{"n_kv_head": 5, "norm_place": "pre", "positions": "rope", "rope_fraction": 0.5, "qk_norm": false, "bias": "none", "parallel_block": false, "init": "trunc", "beta2": 0.95, "schedule": "wsd", "final_lr_fraction": 0.05, "dataset": "wikipedia_en"}
Each number is 200 + 20 x the weight over its row's rms, rounded and kept within 0 to 999. Layers, rows and columns count from 0. The size before them is the row's rms in percent of the matrix's.

# layer 3 MLP up, 320x160, rms 0.186, rows 173-189, columns 80-159
090,229,206,179,210,246,194,239,204,197,175,211,187,195,210,175,222,217,165,204,152,188,199,213,225,247,216,196,170,202,195,204,179,187,177,227,178,170,210,225,184,207,202,209,210,198,201,201,247,216,213,193,217,200,192,193,187,193,206,225,209,203,189,203,218,205,229,151,173,189,192,161,191,218,223,217,197,193,229,177,187
091,248,198,207,221,192,209,217,197,171,199,179,198,206,178,192,213,203,217,177,185,189,197,211,150,185,169,209,200,223,192,239,203,184,194,183,216,184,178,194,206,209,194,209,209,181,193,164,211,177,166,228,177,205,225,198,192,246,185,208,172,211,168,166,151,187,213,185,213,178,233,193,217,199,206,203,199,206,174,170,211
103,234,201,200,187,187,189,194,185,193,193,199,163,196,198,171,168,202,210,176,212,159,218,194,199,239,209,196,181,212,189,214,199,201,209,170,176,222,199,239,188,198,243,199,222,211,198,175,206,172,204,206,194,224,222,211,217,232,187,199,184,200,187,196,190,230,191,187,210,171,205,176,195,206,185,174,202,188,180,222,212
111,185,200,241,185,206,176,196,201,175,197,192,221,207,191,207,199,180,205,201,177,185,241,206,169,210,208,210,197,219,180,204,245,225,214,190,223,204,202,187,200,193,203,204,258,190,223,218,185,220,173,223,210,235,235,199,166,208,216,200,179,202,200,213,197,183,231,194,170,182,225,215,194,228,157,195,215,179,206,169,173
097,227,234,198,239,232,208,240,170,196,187,205,197,198,152,222,230,221,218,216,188,200,205,208,198,199,215,213,203,205,177,214,203,235,195,219,175,220,206,202,208,208,203,180,193,206,190,198,173,208,193,207,178,229,224,172,203,218,196,179,147,207,198,199,183,204,196,225,183,219,196,200,198,206,218,195,193,236,196,197,176
120,192,181,199,189,238,205,209,201,190,170,205,197,216,221,195,222,182,175,207,187,206,203,172,207,216,195,191,201,237,225,196,195,203,149,193,177,250,221,212,191,193,192,208,198,194,202,165,200,221,181,178,180,194,232,209,183,226,215,160,179,205,231,200,198,184,205,201,210,179,194,211,179,218,198,206,214,186,162,175,193
111,258,182,178,211,223,152,220,221,204,180,194,183,192,186,221,252,182,211,192,216,210,225,204,203,214,169,163,174,220,213,205,217,231,179,183,217,215,206,205,207,196,191,190,205,193,183,160,178,227,167,175,204,198,248,203,215,228,207,186,205,190,198,192,178,191,232,179,186,215,209,195,189,192,218,159,201,200,181,190,188
106,187,188,207,247,205,209,229,170,224,169,186,184,173,200,214,206,183,188,190,187,189,239,223,210,214,164,236,168,204,219,230,231,198,220,188,201,228,188,230,203,194,234,180,211,196,175,187,196,198,199,196,207,215,214,196,164,195,212,193,214,193,190,216,191,263,225,186,199,193,223,219,204,218,181,185,165,225,228,210,211
094,207,171,234,197,208,204,226,213,191,226,216,219,193,203,212,218,254,211,206,185,207,187,212,226,246,230,221,205,185,185,239,204,197,207,207,172,204,164,210,198,216,161,179,200,204,178,209,210,213,208,209,190,209,237,191,242,210,222,186,219,201,185,224,182,215,230,201,173,205,174,184,194,189,178,214,187,181,226,204,154
098,215,199,211,196,233,207,196,183,163,176,211,205,201,214,210,195,211,167,177,200,217,205,181,195,202,213,227,172,209,202,210,244,220,231,208,207,219,180,202,179,206,174,200,229,204,197,190,175,186,182,205,190,260,208,168,183,195,226,172,195,218,186,239,201,164,200,224,210,165,157,218,220,195,179,216,195,199,180,197,230
100,202,215,216,222,202,197,220,195,206,159,203,175,207,209,202,218,227,193,200,208,205,243,232,226,241,201,199,215,209,208,190,212,185,210,197,185,230,186,232,188,181,196,177,209,175,153,208,153,181,202,227,188,215,206,224,193,182,216,177,213,210,174,207,166,179,227,204,199,227,162,229,193,221,204,194,185,212,189,195,224
101,189,191,193,201,209,212,231,192,221,192,196,162,210,207,165,191,224,201,213,199,177,237,215,233,163,162,231,225,226,209,213,178,180,173,200,171,214,169,209,178,222,193,195,163,186,221,197,202,220,214,194,154,229,192,203,179,208,208,193,201,225,179,218,182,222,173,200,162,177,190,213,199,209,167,181,217,190,222,209,211
107,194,164,177,190,208,201,171,216,200,156,211,184,183,206,216,177,230,214,183,173,189,226,193,236,238,202,208,183,244,165,211,202,234,220,218,200,202,197,217,199,208,186,202,200,177,170,186,216,232,211,191,187,222,210,214,226,214,219,164,173,222,219,204,203,205,187,226,229,188,192,186,184,241,179,179,234,250,197,209,241
092,182,176,186,205,189,185,239,203,218,204,181,171,224,191,204,212,201,181,184,208,218,187,212,205,189,228,178,234,217,182,203,207,199,185,206,193,162,146,217,180,188,235,159,168,209,202,178,196,203,180,226,208,230,197,209,206,210,210,192,186,192,189,205,187,190,201,187,183,182,208,198,198,228,165,174,200,224,206,182,200
101,221,189,230,183,213,225,214,141,172,164,187,191,219,201,194,199,222,182,217,178,190,185,188,200,230,222,164,170,223,203,183,198,203,223,204,200,172,214,224,197,239,190,166,209,206,207,199,211,220,201,177,203,188,215,194,220,219,223,167,190,227,169,210,156,215,228,197,174,182,145,199,195,188,179,170,191,194,213,180,177
115,200,197,204,191,216,196,218,171,205,224,188,197,198,217,173,194,216,215,192,176,167,203,182,207,212,173,231,196,226,213,200,200,214,211,219,205,218,209,193,193,186,187,199,207,203,184,217,177,204,204,165,154,191,194,204,185,187,205,168,175,198,199,195,209,182,249,207,222,215,183,205,156,219,165,194,199,206,207,192,173
120,208,197,187,169,228,187,197,206,214,193,214,193,192,180,186,209,206,214,184,189,195,215,197,182,204,241,198,191,201,230,206,211,198,202,212,211,176,179,230,168,223,204,144,213,194,214,172,178,218,196,186,191,185,214,198,239,208,206,191,207,238,222,221,182,217,236,213,175,206,235,187,185,183,173,225,223,201,201,185,193